Weights of a small GPT-style language model, trained from scratch on English Wikipedia.
Size: 11 layers, width 192, 3 heads of 64 (1 for keys and values), MLP 384 SwiGLU, vocabulary 2117, 4.37M parameters.
Architecture: RMSNorm before each block, embeddings untied during training, normalized queries and keys, capped logits.
Each number is 50 + 15 x the weight over its row's rms, rounded and kept within 0 to 99. Layers, rows and columns count from 0. The size before them is the row's rms in percent of the matrix's.

# layer 6 attention output (transposed), 192x192, rms 0.0694, rows 40-57,103-121,167-184, columns 0-95
096:46 31 41 65 51 57 47 63 44 50 64 70 68 58 39 62 45 50 65 57 79 45 30 47 32 65 51 46 22 44 43 75 49 56 33 45 56 37 54 53 63 68 68 54 43 48 66 42 62 59 48 42 26 64 68 39 41 67 73 24 70 71 61 47 59 40 48 48 48 53 49 35 44 49 48 57 58 58 61 33 29 39 21 42 21 45 63 52 41 48 89 51 37 58 52 55
101:62 53 33 52 80 45 44 45 77 70 50 77 41 27 70 59 50 46 33 64 39 99 47 53 74 38 45 50 56 28 60 31 37 28 56 50 62 50 49 67 31 40 56 48 54 71 32 51 35 37 70 30 43 58 59 74 69 52 41 54 41 56 61 67 33 62 33 39 62 45 48 40 49 41 41 53 70 36 54 55 56 23 44 56 72 52 77 20 36 38 68 33 53 54 36 58
102:52 34 49 68 45 53 40 54 47 46 39 73 38 41 55 35 45 70 22 44 66 00 70 56 38 75 48 64 49 72 43 63 59 37 52 70 35 80 68 72 66 68 33 42 79 35 30 46 48 59 29 70 54 44 51 19 43 39 49 50 43 79 45 31 20 58 30 83 35 47 55 58 34 54 64 56 69 51 65 55 51 43 45 63 48 53 49 44 53 49 71 51 39 77 48 60
090:80 54 42 49 40 48 47 68 73 41 60 36 58 50 42 35 48 34 62 58 28 52 30 50 17 65 40 39 30 59 62 49 48 45 75 42 42 37 43 38 86 80 58 46 53 39 49 20 67 42 48 40 48 58 44 63 43 53 54 37 45 33 56 40 61 69 77 68 63 64 76 58 37 72 43 33 38 69 66 60 57 17 13 52 24 78 82 49 65 52 34 41 41 52 53 22
098:44 49 56 63 40 44 49 43 40 60 28 30 41 40 49 72 52 41 38 41 60 43 71 58 24 40 70 39 54 36 30 52 69 35 34 55 55 74 50 38 28 23 40 58 53 43 31 53 49 46 53 90 41 56 18 54 60 44 58 56 67 39 60 47 62 64 46 16 40 58 34 38 58 46 36 62 22 75 48 51 37 59 70 56 63 47 27 70 38 44 65 00 65 68 73 57
108:46 57 55 42 75 50 57 40 56 58 49 59 31 45 35 55 47 66 61 39 61 99 37 65 31 42 27 53 72 26 59 51 65 59 44 48 47 46 46 68 50 56 44 84 77 65 71 60 59 55 50 71 75 34 40 40 40 43 66 17 57 57 55 60 43 50 38 32 65 31 70 26 34 36 63 59 47 37 43 37 20 44 57 40 33 42 52 61 66 51 50 51 46 17 32 49
083:39 70 54 12 54 52 44 44 37 40 57 48 43 63 50 56 66 33 55 65 55 00 51 39 54 60 37 52 46 34 44 61 44 59 70 63 17 75 48 44 32 29 65 69 43 32 54 34 54 34 36 41 46 64 47 58 57 42 56 68 52 32 80 52 89 62 61 39 62 29 72 11 53 55 13 31 67 56 48 60 54 23 41 42 85 50 54 39 54 45 24 67 46 32 53 52
095:63 53 94 37 50 70 33 24 41 54 64 57 42 44 64 55 48 24 45 49 39 04 50 68 56 46 40 50 34 59 76 47 52 44 80 35 59 58 57 68 80 61 39 59 52 40 42 41 34 34 28 33 36 37 31 53 42 40 76 35 39 49 53 40 55 52 53 38 64 55 86 42 53 45 66 38 39 56 72 67 59 17 63 57 30 46 50 54 82 48 25 56 73 39 54 39
106:71 60 10 39 45 44 54 62 51 69 55 10 60 60 65 24 49 60 25 38 34 94 69 42 41 57 37 40 62 63 54 52 50 58 54 40 40 54 49 47 30 32 50 39 46 29 20 27 64 42 49 60 66 56 43 30 64 38 17 57 52 46 60 45 35 32 35 24 52 53 30 42 40 62 35 43 44 75 49 51 54 51 36 49 56 68 49 70 53 52 41 53 55 50 49 39
097:54 57 29 38 41 50 40 48 71 81 77 61 58 35 33 24 64 42 46 54 29 03 46 55 68 52 67 46 41 49 47 31 26 42 76 62 56 56 33 49 37 59 40 44 37 53 43 75 47 45 35 22 43 69 49 56 43 20 42 53 49 25 43 22 61 30 68 59 39 60 48 44 72 46 37 39 36 44 61 48 81 58 64 47 63 70 47 50 51 66 36 48 73 52 50 33
097:52 49 59 35 80 50 20 65 58 63 58 63 38 55 47 52 47 33 47 47 45 73 12 41 60 57 58 40 43 30 45 60 61 63 37 49 67 56 40 40 69 47 49 88 21 51 61 31 79 52 58 82 51 28 42 52 45 38 54 50 61 25 47 56 69 40 48 51 60 75 46 31 43 47 59 44 57 65 60 41 68 37 55 60 21 52 70 54 53 58 73 86 45 41 44 48
091:46 61 38 82 50 58 50 43 72 66 51 23 48 37 49 34 48 64 22 19 53 99 66 56 62 47 40 30 41 29 68 35 26 44 50 41 58 23 62 35 50 44 56 73 55 47 44 46 28 51 26 47 64 43 30 42 65 65 48 36 36 45 32 67 39 48 23 20 83 63 48 54 59 58 43 48 48 42 75 61 71 69 55 35 51 62 43 24 42 61 30 10 70 45 50 45
085:69 46 72 42 36 40 36 64 54 38 67 40 54 36 60 37 40 45 41 48 67 69 70 53 43 65 55 73 41 40 31 90 83 40 50 67 64 44 51 38 69 48 26 35 53 72 35 42 61 53 78 53 78 44 58 28 62 68 43 41 32 43 61 53 42 28 48 71 34 48 51 47 38 65 74 89 50 49 56 37 51 74 65 46 56 31 54 59 24 50 33 22 37 59 70 48
086:37 64 45 33 61 58 34 47 46 43 58 26 24 48 46 73 64 50 62 62 26 00 55 38 53 43 48 63 53 63 66 71 47 60 94 53 60 61 64 63 43 50 58 47 61 41 60 40 25 40 29 27 26 76 27 84 54 63 77 45 48 70 74 46 42 50 57 52 56 41 76 18 66 44 28 24 52 48 42 75 27 29 61 72 42 39 18 55 51 31 26 57 47 33 40 27
106:49 40 41 54 28 54 61 50 31 67 45 53 82 45 54 49 74 44 48 63 50 49 59 50 53 31 48 18 52 38 54 39 40 32 42 38 36 73 46 34 54 35 53 33 52 49 43 86 98 60 79 31 55 48 75 32 41 63 47 67 61 64 48 63 51 36 73 55 36 74 14 63 46 54 38 69 71 40 44 64 85 77 39 45 68 58 58 56 44 47 70 50 48 56 56 69
097:57 66 80 37 66 43 20 45 83 63 46 56 21 58 41 46 37 53 55 47 34 03 33 44 51 52 64 43 28 61 58 50 45 59 73 59 47 58 48 53 47 63 34 51 43 46 58 42 28 47 34 12 41 68 49 99 55 42 72 34 75 48 69 48 41 50 64 48 69 46 62 49 53 40 51 39 48 56 52 59 29 38 51 51 45 49 49 40 83 42 24 63 59 26 30 51
100:42 55 40 40 91 44 41 39 47 36 63 42 52 40 24 54 56 45 50 51 43 08 42 62 49 53 43 49 33 46 52 58 42 61 60 67 43 61 44 56 68 68 58 50 57 53 56 41 55 28 13 49 63 46 43 77 55 36 82 21 47 51 51 51 54 36 52 50 79 46 60 52 44 64 36 37 76 55 59 44 37 44 37 36 53 56 33 58 74 73 29 76 48 18 22 51
097:46 40 54 82 59 57 48 51 75 45 39 72 72 39 46 43 41 49 38 51 71 84 43 51 43 25 42 52 44 46 50 27 68 31 24 35 65 52 64 53 62 57 55 49 53 80 64 64 41 53 71 38 61 18 50 21 57 51 44 27 55 46 35 50 45 61 48 52 51 56 32 61 36 22 62 78 65 56 53 37 56 71 48 52 36 24 75 62 59 55 95 54 64 63 54 63
099:66 32 54 69 58 61 30 42 75 18 33 16 60 69 47 36 45 65 50 34 69 70 37 59 62 40 40 55 43 57 49 52 55 53 63 54 63 46 91 62 58 40 48 52 44 80 35 64 76 67 51 43 48 69 47 57 54 77 85 56 49 61 47 51 47 64 52 62 62 49 64 33 47 60 54 44 39 36 62 69 55 82 43 59 45 59 77 34 95 53 77 46 46 54 53 64
099:50 50 49 43 50 39 69 53 39 46 60 68 69 75 55 72 60 46 76 48 49 44 44 54 47 66 30 83 45 52 31 33 63 67 47 45 57 32 81 43 36 79 36 43 31 61 70 54 40 24 39 54 52 66 54 54 47 39 60 58 78 50 35 45 36 56 37 57 68 47 41 29 47 26 55 44 62 67 45 49 54 54 50 60 46 59 69 68 50 68 62 69 24 76 14 56
085:41 82 42 06 68 39 52 57 74 62 41 43 39 37 53 73 53 57 46 51 40 99 42 54 55 49 56 49 58 35 14 24 48 31 41 41 71 62 15 65 56 42 36 57 24 44 21 47 44 62 68 67 47 46 55 61 39 50 47 48 50 51 53 40 53 44 47 35 70 36 65 50 52 37 46 78 66 65 61 64 45 54 65 45 68 44 39 46 47 62 27 41 50 49 53 64
091:31 41 80 49 61 53 53 54 63 78 58 63 55 18 56 50 48 67 84 59 74 04 44 45 50 76 35 46 44 56 61 43 58 37 56 44 26 67 36 37 50 69 47 75 64 74 59 55 35 48 72 28 32 47 46 62 41 39 68 47 68 40 78 39 54 34 50 55 77 57 78 62 65 24 46 61 67 42 70 52 56 38 28 55 76 45 58 73 24 47 67 38 46 37 32 67
112:49 57 49 62 47 41 86 66 54 35 33 55 63 31 69 51 49 43 56 59 50 66 26 42 39 70 24 34 62 51 35 17 69 60 77 48 33 42 63 41 47 78 40 49 61 85 74 61 69 35 55 69 32 53 15 63 46 60 43 52 45 45 56 43 47 45 68 64 51 53 55 50 45 61 57 32 51 44 68 41 71 24 43 60 53 43 63 55 45 55 48 65 47 49 47 44
091:59 33 68 41 56 36 54 63 71 66 33 30 47 70 68 50 73 45 26 73 58 19 40 59 52 49 62 27 48 32 37 79 55 44 49 44 48 43 14 46 41 22 36 70 55 28 50 34 62 58 52 68 29 56 53 73 72 73 43 49 54 49 51 14 90 56 70 32 50 55 58 39 66 61 46 57 48 61 49 33 44 18 45 54 64 45 54 57 49 33 71 40 66 51 81 48
099:58 35 88 55 48 48 28 55 80 74 74 30 37 53 26 65 63 58 74 34 64 92 58 68 47 37 39 28 65 32 62 44 48 63 63 44 46 59 35 61 63 41 51 57 62 59 52 45 51 49 71 44 73 50 51 51 59 70 65 13 63 70 72 65 58 67 58 58 36 49 64 33 43 43 44 65 54 45 43 52 20 54 31 37 11 53 58 62 44 44 49 17 81 17 47 40
077:50 74 43 23 38 53 37 55 32 48 47 30 64 64 59 62 35 53 65 45 76 53 80 49 58 49 49 77 52 43 30 81 51 58 80 81 37 54 60 38 79 34 33 81 48 28 70 46 47 29 54 59 69 76 53 70 47 38 71 62 73 55 62 36 92 62 31 62 25 60 64 25 53 52 24 57 34 40 41 53 48 54 48 61 67 50 57 44 39 63 49 45 35 21 51 34
095:28 49 45 59 39 53 25 55 42 31 41 44 48 48 69 36 39 69 37 40 65 44 60 51 62 52 53 45 37 70 32 48 49 48 48 59 26 37 65 59 80 64 60 37 62 23 38 33 58 64 42 38 59 48 33 51 40 67 58 68 36 42 57 41 53 85 58 75 63 56 54 69 27 45 67 50 47 59 60 66 77 45 54 57 41 49 65 77 59 60 38 38 42 16 56 61
094:31 66 62 46 34 81 71 31 27 70 51 79 29 40 66 58 47 65 46 57 39 58 72 46 36 52 63 67 45 77 46 61 70 52 34 51 08 39 31 51 55 48 40 51 58 59 56 36 19 43 52 63 42 18 36 60 64 49 28 37 71 43 65 45 15 31 28 39 49 65 26 49 65 55 30 32 66 51 51 41 76 57 49 57 45 24 31 58 54 44 22 25 41 47 57 44
100:56 70 41 46 48 62 56 38 50 53 55 68 45 59 42 43 56 17 34 65 49 24 71 62 61 46 54 70 76 54 39 59 61 45 32 68 37 31 54 57 12 41 32 50 28 50 59 48 24 63 50 58 18 64 52 41 63 55 46 60 37 67 46 37 48 63 64 29 62 74 36 36 56 59 52 42 24 45 43 51 66 60 47 57 45 31 42 41 78 61 61 77 53 49 56 57
088:50 42 66 65 20 47 25 62 57 68 66 45 44 66 48 44 47 51 62 64 50 80 79 28 38 54 29 48 61 56 35 45 70 48 50 49 09 39 58 33 48 62 37 55 42 34 62 61 25 75 64 46 54 38 43 46 89 39 29 69 55 56 42 65 56 29 68 49 54 57 50 48 69 44 23 43 24 45 40 46 50 66 35 65 27 54 57 64 35 26 79 45 44 50 42 48
095:62 76 61 33 55 64 46 35 73 65 48 51 62 61 56 59 78 32 66 43 51 65 32 63 48 66 66 65 19 34 59 43 27 59 34 57 84 26 51 31 35 51 26 41 25 47 30 45 54 64 43 64 46 34 54 39 18 53 50 42 38 40 51 57 46 62 57 19 72 67 53 44 67 22 19 44 68 55 58 73 57 27 68 62 65 48 33 31 53 20 41 64 47 62 57 48
097:70 57 38 50 25 69 50 38 54 47 42 47 66 53 83 48 54 34 45 65 13 97 24 71 63 46 62 62 56 58 45 27 46 55 37 70 62 28 75 47 24 71 54 44 52 87 49 64 19 54 16 67 39 44 48 17 66 52 56 36 40 47 46 80 30 31 43 25 57 66 41 46 35 61 66 71 49 30 63 51 48 44 68 40 58 54 72 58 76 53 33 49 51 48 45 41
088:44 61 29 67 55 50 47 40 43 36 45 00 47 42 47 29 44 60 49 59 44 43 85 45 59 50 56 47 44 80 36 87 67 38 94 56 34 36 55 62 65 35 46 50 61 36 57 16 49 49 60 59 41 67 36 75 57 77 45 74 35 65 70 52 64 72 78 82 60 70 58 36 57 67 43 38 48 67 40 78 45 22 64 69 41 40 42 62 56 40 32 24 49 32 57 38
093:40 49 43 44 37 57 40 67 57 39 50 48 35 46 40 58 63 42 48 46 57 70 33 56 21 45 47 41 73 51 53 36 48 11 39 19 30 60 35 31 37 36 43 38 45 80 52 63 50 53 50 55 63 45 71 69 42 74 69 68 77 25 53 58 58 45 30 40 54 50 43 78 71 32 31 47 54 50 63 45 57 77 50 54 27 34 48 43 30 51 61 13 69 48 55 62
082:33 78 49 45 60 51 66 46 57 60 43 37 39 65 47 47 27 66 60 65 55 70 64 29 63 48 63 41 41 70 39 58 44 32 67 79 31 32 50 59 55 58 43 68 48 33 49 43 27 73 48 53 37 71 53 68 47 53 65 57 57 35 58 49 40 67 70 54 56 69 57 38 29 60 60 52 58 52 29 60 58 66 36 38 43 58 59 34 92 48 11 48 32 04 42 54
088:51 64 62 42 93 29 62 44 47 40 43 23 64 58 28 49 35 28 56 48 65 62 77 44 33 50 53 72 50 43 70 60 62 49 57 59 34 64 44 38 60 55 69 48 48 34 67 37 56 21 66 63 54 49 25 46 80 58 55 59 40 78 54 60 66 44 70 38 60 49 63 38 46 65 44 61 78 77 36 40 21 50 22 47 18 61 50 29 37 68 45 40 61 18 33 53
096:54 40 60 42 58 49 68 32 61 43 54 84 34 37 47 70 45 33 38 27 46 58 15 41 50 60 41 48 47 32 54 19 36 61 59 39 47 50 53 37 43 87 73 46 70 48 44 41 32 46 63 31 50 12 45 44 32 42 54 47 37 27 40 71 32 28 56 40 49 42 50 44 47 25 74 78 58 40 42 40 55 35 58 43 42 56 68 43 41 45 55 68 58 82 52 43
123:43 47 39 50 40 39 60 30 41 39 33 40 58 40 20 21 29 42 46 90 41 08 69 21 42 48 74 72 41 56 68 64 59 36 52 49 55 57 75 67 28 10 50 24 41 73 29 76 69 67 52 29 66 56 31 29 59 40 46 60 53 51 49 28 48 52 72 55 56 63 40 35 77 62 52 45 41 45 59 72 80 56 39 59 29 48 48 30 61 39 60 63 43 60 59 77
104:37 25 56 41 51 24 19 61 64 10 49 66 72 56 61 64 81 65 43 31 64 00 48 31 55 66 73 46 52 56 17 40 45 55 54 52 42 58 55 50 41 77 54 38 26 41 73 44 33 43 51 60 62 61 51 63 57 47 40 71 71 53 52 21 53 59 49 42 37 36 40 55 48 41 75 39 55 58 35 42 42 44 56 51 42 28 35 56 32 54 86 56 47 60 33 29
106:63 75 71 46 74 41 40 56 30 68 42 49 35 61 61 44 50 51 58 36 42 99 60 32 24 24 52 42 57 40 36 44 43 40 47 79 45 63 72 73 52 59 28 58 34 65 37 36 54 29 46 43 68 53 64 53 56 51 39 61 56 61 41 35 55 18 39 81 55 69 46 54 33 20 51 48 41 48 39 48 42 68 61 39 48 33 40 53 52 51 43 55 35 43 29 69
106:17 57 40 47 61 45 53 43 34 63 53 42 52 31 44 14 41 61 86 68 67 03 54 32 46 68 51 73 37 49 67 37 45 27 60 64 44 20 53 44 23 57 29 61 55 74 68 64 29 60 51 45 55 56 44 28 41 59 56 63 78 69 66 29 71 52 59 86 58 79 71 21 39 29 44 55 37 57 52 75 47 38 34 71 40 57 42 52 21 56 62 33 38 45 36 51
106:53 53 42 64 57 56 32 70 36 54 41 57 40 57 47 48 68 33 63 58 46 75 17 47 34 69 57 55 57 33 29 40 66 42 69 15 26 44 36 28 37 54 46 37 46 80 77 35 29 70 71 64 52 88 43 43 42 58 54 66 78 27 60 55 25 37 39 53 41 68 51 26 62 67 70 50 73 41 38 64 60 49 41 57 56 46 62 44 26 44 55 41 49 48 16 25
105:52 71 72 18 62 48 53 57 26 58 45 32 37 48 39 62 74 54 28 73 76 25 58 47 44 44 69 33 53 31 54 62 38 54 50 47 28 39 35 57 45 39 19 57 86 58 22 59 69 55 45 52 52 65 52 43 89 41 57 08 27 73 75 47 61 55 66 44 72 47 81 48 71 42 47 63 42 68 45 33 34 22 40 58 40 68 19 57 46 62 61 24 70 44 35 54
102:66 57 62 17 40 69 42 27 59 44 47 44 58 39 35 35 48 27 63 29 74 67 52 51 58 19 67 49 59 47 40 24 37 40 68 26 46 40 44 66 37 33 19 73 55 78 43 87 48 57 57 45 61 57 43 24 41 38 43 27 73 51 69 27 43 58 45 47 20 36 53 54 34 39 34 47 74 29 46 43 45 25 23 37 71 62 29 55 24 49 55 41 62 48 45 32
103:51 58 60 71 32 51 64 38 54 43 44 69 55 71 41 48 48 43 48 50 47 21 53 56 57 36 35 77 42 40 40 54 41 60 70 47 43 62 49 54 49 17 71 48 56 54 58 76 49 80 53 40 29 46 44 54 63 56 41 58 77 37 52 35 33 46 47 72 58 52 75 40 52 16 52 41 72 71 74 52 64 32 34 55 69 33 53 37 47 48 83 44 34 70 57 76
108:28 55 66 27 51 40 61 72 57 23 53 28 37 50 33 37 56 68 79 34 48 43 41 51 55 32 35 42 52 52 58 57 25 46 43 41 61 54 59 63 92 43 67 41 53 44 37 65 41 40 66 25 55 46 34 43 13 39 61 68 58 61 57 57 32 34 47 47 61 86 46 50 52 22 53 44 15 51 47 49 34 50 70 62 42 13 48 57 42 45 50 45 62 48 30 34
097:48 51 64 56 57 67 66 35 41 49 56 71 64 73 46 37 37 43 11 60 57 73 72 61 57 63 14 54 50 26 66 53 71 14 37 45 27 42 51 44 29 47 46 80 38 67 82 56 62 40 31 61 41 40 29 38 53 62 48 39 52 37 66 43 70 46 52 36 50 67 62 31 84 53 42 56 52 32 52 49 58 47 37 64 57 28 47 14 54 33 46 57 59 41 65 32
103:55 46 29 55 48 82 34 51 39 46 66 83 69 57 29 54 38 42 29 76 47 40 65 88 61 58 13 59 75 57 44 78 77 49 49 65 60 58 59 58 49 51 22 60 39 34 44 84 50 50 40 56 52 64 29 46 47 36 72 61 18 65 34 72 75 41 52 13 43 67 48 35 71 64 28 65 37 48 53 45 35 39 43 49 41 34 56 38 73 34 64 48 72 40 11 43
118:36 38 41 51 47 47 40 25 22 42 44 63 75 23 49 25 45 42 42 87 45 54 40 50 54 29 53 76 46 65 56 53 74 42 51 62 25 50 68 35 32 27 37 45 45 56 62 43 39 67 42 55 51 55 32 60 65 30 38 50 72 38 50 63 59 59 61 40 52 68 84 59 56 41 43 23 54 35 53 47 43 29 28 51 45 49 26 41 40 71 77 62 49 66 41 65
115:35 89 53 30 45 59 47 71 43 60 42 24 38 61 46 60 65 58 61 06 47 99 25 60 35 58 64 34 52 45 39 31 34 57 36 72 59 34 43 50 60 72 61 62 28 58 30 47 46 42 54 42 80 57 52 37 42 35 32 49 35 57 48 64 21 46 52 37 61 52 62 32 48 34 44 68 49 64 58 78 42 48 75 31 40 62 59 70 53 39 28 36 51 46 55 36
119:69 30 55 58 44 38 57 34 50 55 52 65 53 90 67 42 27 28 35 63 42 62 60 58 44 58 38 78 45 27 65 85 61 57 54 58 56 14 54 52 35 51 39 53 56 38 61 30 40 41 38 62 35 51 20 24 70 73 57 56 32 53 62 42 66 45 43 44 28 59 71 69 75 79 41 62 32 18 63 58 58 28 30 43 57 57 44 14 54 35 44 44 62 51 33 23
100:44 63 29 46 76 43 37 46 18 42 62 41 30 62 54 32 55 33 64 45 57 73 64 80 46 27 85 45 46 52 13 58 32 45 77 52 53 41 53 50 45 53 56 65 75 49 47 29 43 49 50 53 44 69 47 56 40 67 62 36 40 78 69 51 44 52 54 56 38 49 63 60 52 24 64 59 41 59 25 66 31 38 78 60 52 45 49 77 53 48 41 40 61 49 39 31
103:53 56 44 59 60 52 79 45 68 19 37 65 64 35 62 71 32 42 37 58 36 86 64 35 44 34 42 36 42 76 23 22 20 33 51 64 46 70 61 38 62 50 47 49 46 44 51 78 74 45 62 45 77 42 39 81 73 50 44 35 75 40 58 69 54 60 46 24 49 59 70 53 33 40 47 39 58 47 30 59 31 68 65 39 32 37 54 39 61 67 63 46 34 52 47 81
094:48 52 47 62 73 61 68 45 45 57 56 47 52 58 47 41 38 53 80 67 46 44 57 39 18 28 46 50 56 49 42 50 22 50 62 63 27 54 61 88 42 22 49 44 77 51 57 41 51 60 73 44 63 62 38 17 31 69 66 65 74 40 55 41 57 45 60 32 39 79 56 59 54 50 52 30 71 39 24 51 88 28 35 36 51 41 38 19 59 46 57 53 33 23 29 50
086:64 67 57 56 44 37 55 35 45 44 49 54 46 13 44 64 61 14 44 19 33 20 58 63 34 43 63 84 44 53 52 48 14 54 66 58 13 61 39 39 44 45 63 49 49 03 74 32 55 31 42 66 52 45 51 55 63 48 39 59 70 43 49 54 69 37 71 00 33 58 78 26 46 57 36 40 66 31 35 38 32 71 38 22 64 50 41 51 36 68 49 55 67 51 44 61
# layer 6 attention value, 64x192, rms 0.0709, rows 40-57, columns 0-95
095:53 31 62 56 40 38 38 45 66 46 48 48 40 49 35 48 76 58 65 59 39 55 55 51 57 38 83 57 52 58 40 60 58 75 18 63 34 44 64 41 37 38 44 59 41 69 85 64 59 55 39 66 31 43 59 63 37 34 64 60 55 59 87 31 39 78 42 63 50 70 50 41 54 49 57 39 27 62 63 16 60 28 68 51 62 47 51 24 55 55 51 46 42 73 71 45
103:53 49 59 72 52 29 54 53 59 48 51 58 68 48 34 68 59 27 50 40 45 54 20 45 09 52 65 55 56 36 49 50 51 16 70 45 26 24 48 42 38 91 50 62 36 34 31 45 50 54 39 74 48 23 50 39 56 77 47 39 64 36 42 23 39 52 86 41 46 21 44 58 32 47 47 52 46 46 53 59 58 54 44 61 38 27 50 51 37 33 43 49 50 53 43 41
103:54 62 70 44 53 61 35 47 33 71 50 64 44 37 53 56 58 28 51 42 59 45 44 22 45 61 52 41 72 39 63 47 42 78 51 64 49 45 44 31 59 55 41 67 64 73 45 55 59 65 68 38 15 85 52 35 42 66 40 45 64 67 79 53 50 37 45 40 06 34 32 78 47 39 68 50 63 45 27 36 32 48 48 72 47 62 66 52 49 55 27 66 53 74 19 45
100:51 74 54 43 39 30 41 39 47 66 44 54 44 40 65 75 33 44 38 36 24 49 30 28 59 35 38 48 50 35 34 38 48 57 54 18 55 30 80 57 25 60 37 46 56 31 78 72 39 34 48 52 29 59 40 52 51 09 49 54 42 46 63 48 41 33 68 45 65 79 44 55 51 56 37 55 49 47 40 61 43 43 57 64 41 59 50 78 56 63 50 45 55 47 48 51
094:62 36 52 36 71 71 45 57 50 42 56 45 61 52 44 37 56 43 52 58 78 58 19 56 20 45 62 55 64 41 40 29 56 53 39 81 86 39 59 62 68 50 49 67 65 56 58 54 52 51 62 39 38 75 66 26 54 63 51 53 54 49 53 78 49 50 66 59 39 79 44 67 51 36 80 84 45 63 41 59 31 40 46 53 37 57 33 58 44 28 74 41 75 61 55 43
110:41 39 66 20 48 61 55 68 79 45 50 41 39 51 41 63 61 51 62 55 74 44 43 23 33 38 80 54 60 42 44 67 45 58 66 59 27 29 59 43 84 73 49 58 64 63 27 24 36 62 27 43 39 31 42 20 43 60 70 52 48 56 92 54 62 60 42 40 39 88 27 81 41 56 30 47 62 66 41 61 82 42 47 46 61 43 41 50 42 52 49 48 59 43 50 33
092:55 64 47 37 57 61 68 50 56 27 32 36 60 32 38 44 38 49 40 56 59 51 50 41 45 45 69 51 61 62 23 65 58 30 60 62 37 41 44 36 37 29 58 47 20 56 57 42 39 22 49 60 42 47 62 61 50 66 59 37 64 45 64 38 30 53 52 57 71 13 73 45 40 49 52 38 60 58 43 23 62 50 24 50 76 13 48 46 59 60 54 45 38 05 30 27
098:47 55 35 51 27 49 43 43 55 44 53 42 67 65 46 31 62 63 46 41 48 49 54 40 24 54 66 47 36 73 55 39 56 68 66 43 31 33 44 27 55 62 71 58 62 52 35 36 64 43 59 51 52 39 40 34 50 40 45 45 35 81 63 21 40 67 50 51 58 50 50 27 47 59 53 64 31 62 54 35 19 66 54 44 37 60 74 65 59 42 20 55 29 64 59 67
094:59 75 65 48 49 65 61 27 70 70 34 46 42 42 45 53 45 47 34 54 42 59 83 29 80 61 50 43 41 55 29 43 56 67 25 49 61 44 37 47 43 19 40 50 28 58 76 78 37 34 71 46 65 57 44 51 49 55 41 66 81 80 40 59 68 24 61 29 51 57 62 53 29 48 57 69 68 71 38 41 25 54 52 58 39 23 50 36 60 29 52 51 67 84 65 37
098:52 49 35 70 56 60 39 15 36 46 29 68 69 47 54 36 35 31 60 52 51 55 65 56 39 62 24 69 60 35 30 41 32 52 66 75 37 12 68 58 63 54 49 26 53 53 50 57 63 37 52 60 65 91 41 50 67 56 52 40 53 48 28 77 34 38 66 43 65 37 65 26 63 63 35 62 46 47 53 35 58 68 65 44 59 26 42 21 65 46 46 61 37 61 48 46
101:54 55 55 59 55 52 64 25 48 41 49 37 58 55 36 56 51 63 49 34 58 56 87 15 24 17 59 52 58 63 60 38 51 30 46 41 27 57 30 52 51 67 57 25 35 54 70 48 58 51 79 37 48 40 55 07 50 59 52 76 44 39 62 80 39 50 46 39 40 49 54 58 61 50 59 59 47 39 19 45 36 68 59 50 55 55 58 67 46 70 52 44 50 67 50 37
096:55 53 23 23 45 51 45 59 73 57 49 49 50 59 46 69 71 44 71 52 63 49 56 63 31 72 36 67 49 49 79 45 40 61 71 46 53 38 59 61 75 60 65 57 53 30 42 70 43 37 65 60 52 39 51 19 54 57 53 71 79 41 45 67 45 47 40 21 75 74 13 42 49 42 29 26 43 34 66 45 72 26 58 51 32 35 49 64 83 45 53 55 50 78 74 60
098:46 55 31 88 16 34 41 44 46 65 56 57 41 67 68 28 49 63 55 49 63 49 66 66 66 61 26 64 61 34 63 63 44 34 54 54 53 46 43 71 64 53 40 63 66 68 63 53 52 54 34 59 54 66 57 85 42 68 47 36 55 39 18 79 64 81 38 50 59 26 65 50 48 48 61 47 46 58 54 54 28 45 64 50 37 45 72 46 68 66 66 50 70 82 53 52
095:58 75 36 76 58 12 55 71 39 47 43 33 42 75 43 42 54 27 37 56 30 58 39 74 42 51 53 58 60 65 30 47 60 62 60 66 59 68 52 46 67 63 59 73 81 28 46 34 28 42 32 68 40 55 59 58 69 41 69 74 45 37 90 45 72 62 37 54 49 36 52 59 41 53 43 47 32 27 36 72 24 29 66 57 43 60 49 38 34 22 23 35 45 73 52 58
106:46 47 51 49 46 63 58 54 43 53 57 66 58 42 26 63 28 50 51 65 59 55 51 46 40 66 18 31 59 31 51 33 44 19 51 67 74 33 62 40 08 34 64 47 44 66 37 58 50 62 41 51 60 62 47 48 46 54 32 54 64 44 57 52 82 79 58 48 38 58 51 50 42 42 68 47 26 66 65 14 56 44 29 42 51 27 27 32 69 56 51 32 67 45 39 42
097:51 67 49 61 78 61 61 24 53 17 56 44 30 24 51 71 42 06 55 43 53 42 45 51 32 62 49 33 56 72 43 76 45 41 60 44 40 26 62 56 22 85 29 38 74 50 41 14 43 63 61 58 65 56 41 53 41 36 47 56 44 36 64 37 10 45 43 59 47 25 70 36 48 53 65 59 46 25 38 45 67 35 34 55 58 49 44 62 77 40 32 57 41 83 40 36
095:40 45 56 63 55 32 63 34 69 30 46 59 42 33 37 76 35 65 45 35 45 58 56 57 32 58 67 88 57 71 26 61 52 31 31 63 19 49 61 26 81 69 47 55 41 46 45 31 39 40 55 46 57 66 09 55 51 61 42 72 61 61 68 69 40 58 12 43 47 41 36 44 35 59 48 50 42 56 38 54 79 69 55 37 53 41 59 40 31 65 32 79 58 41 42 40
103:39 39 53 65 54 69 56 52 39 88 45 51 58 67 49 59 60 42 56 56 74 52 64 25 31 50 66 43 32 31 38 51 40 79 39 64 49 47 52 34 37 54 41 55 43 46 25 66 62 45 51 71 45 41 42 00 36 43 49 36 38 69 37 43 27 53 40 41 52 56 47 59 46 49 39 41 45 64 41 74 72 61 19 37 31 67 76 65 48 48 64 50 59 44 70 43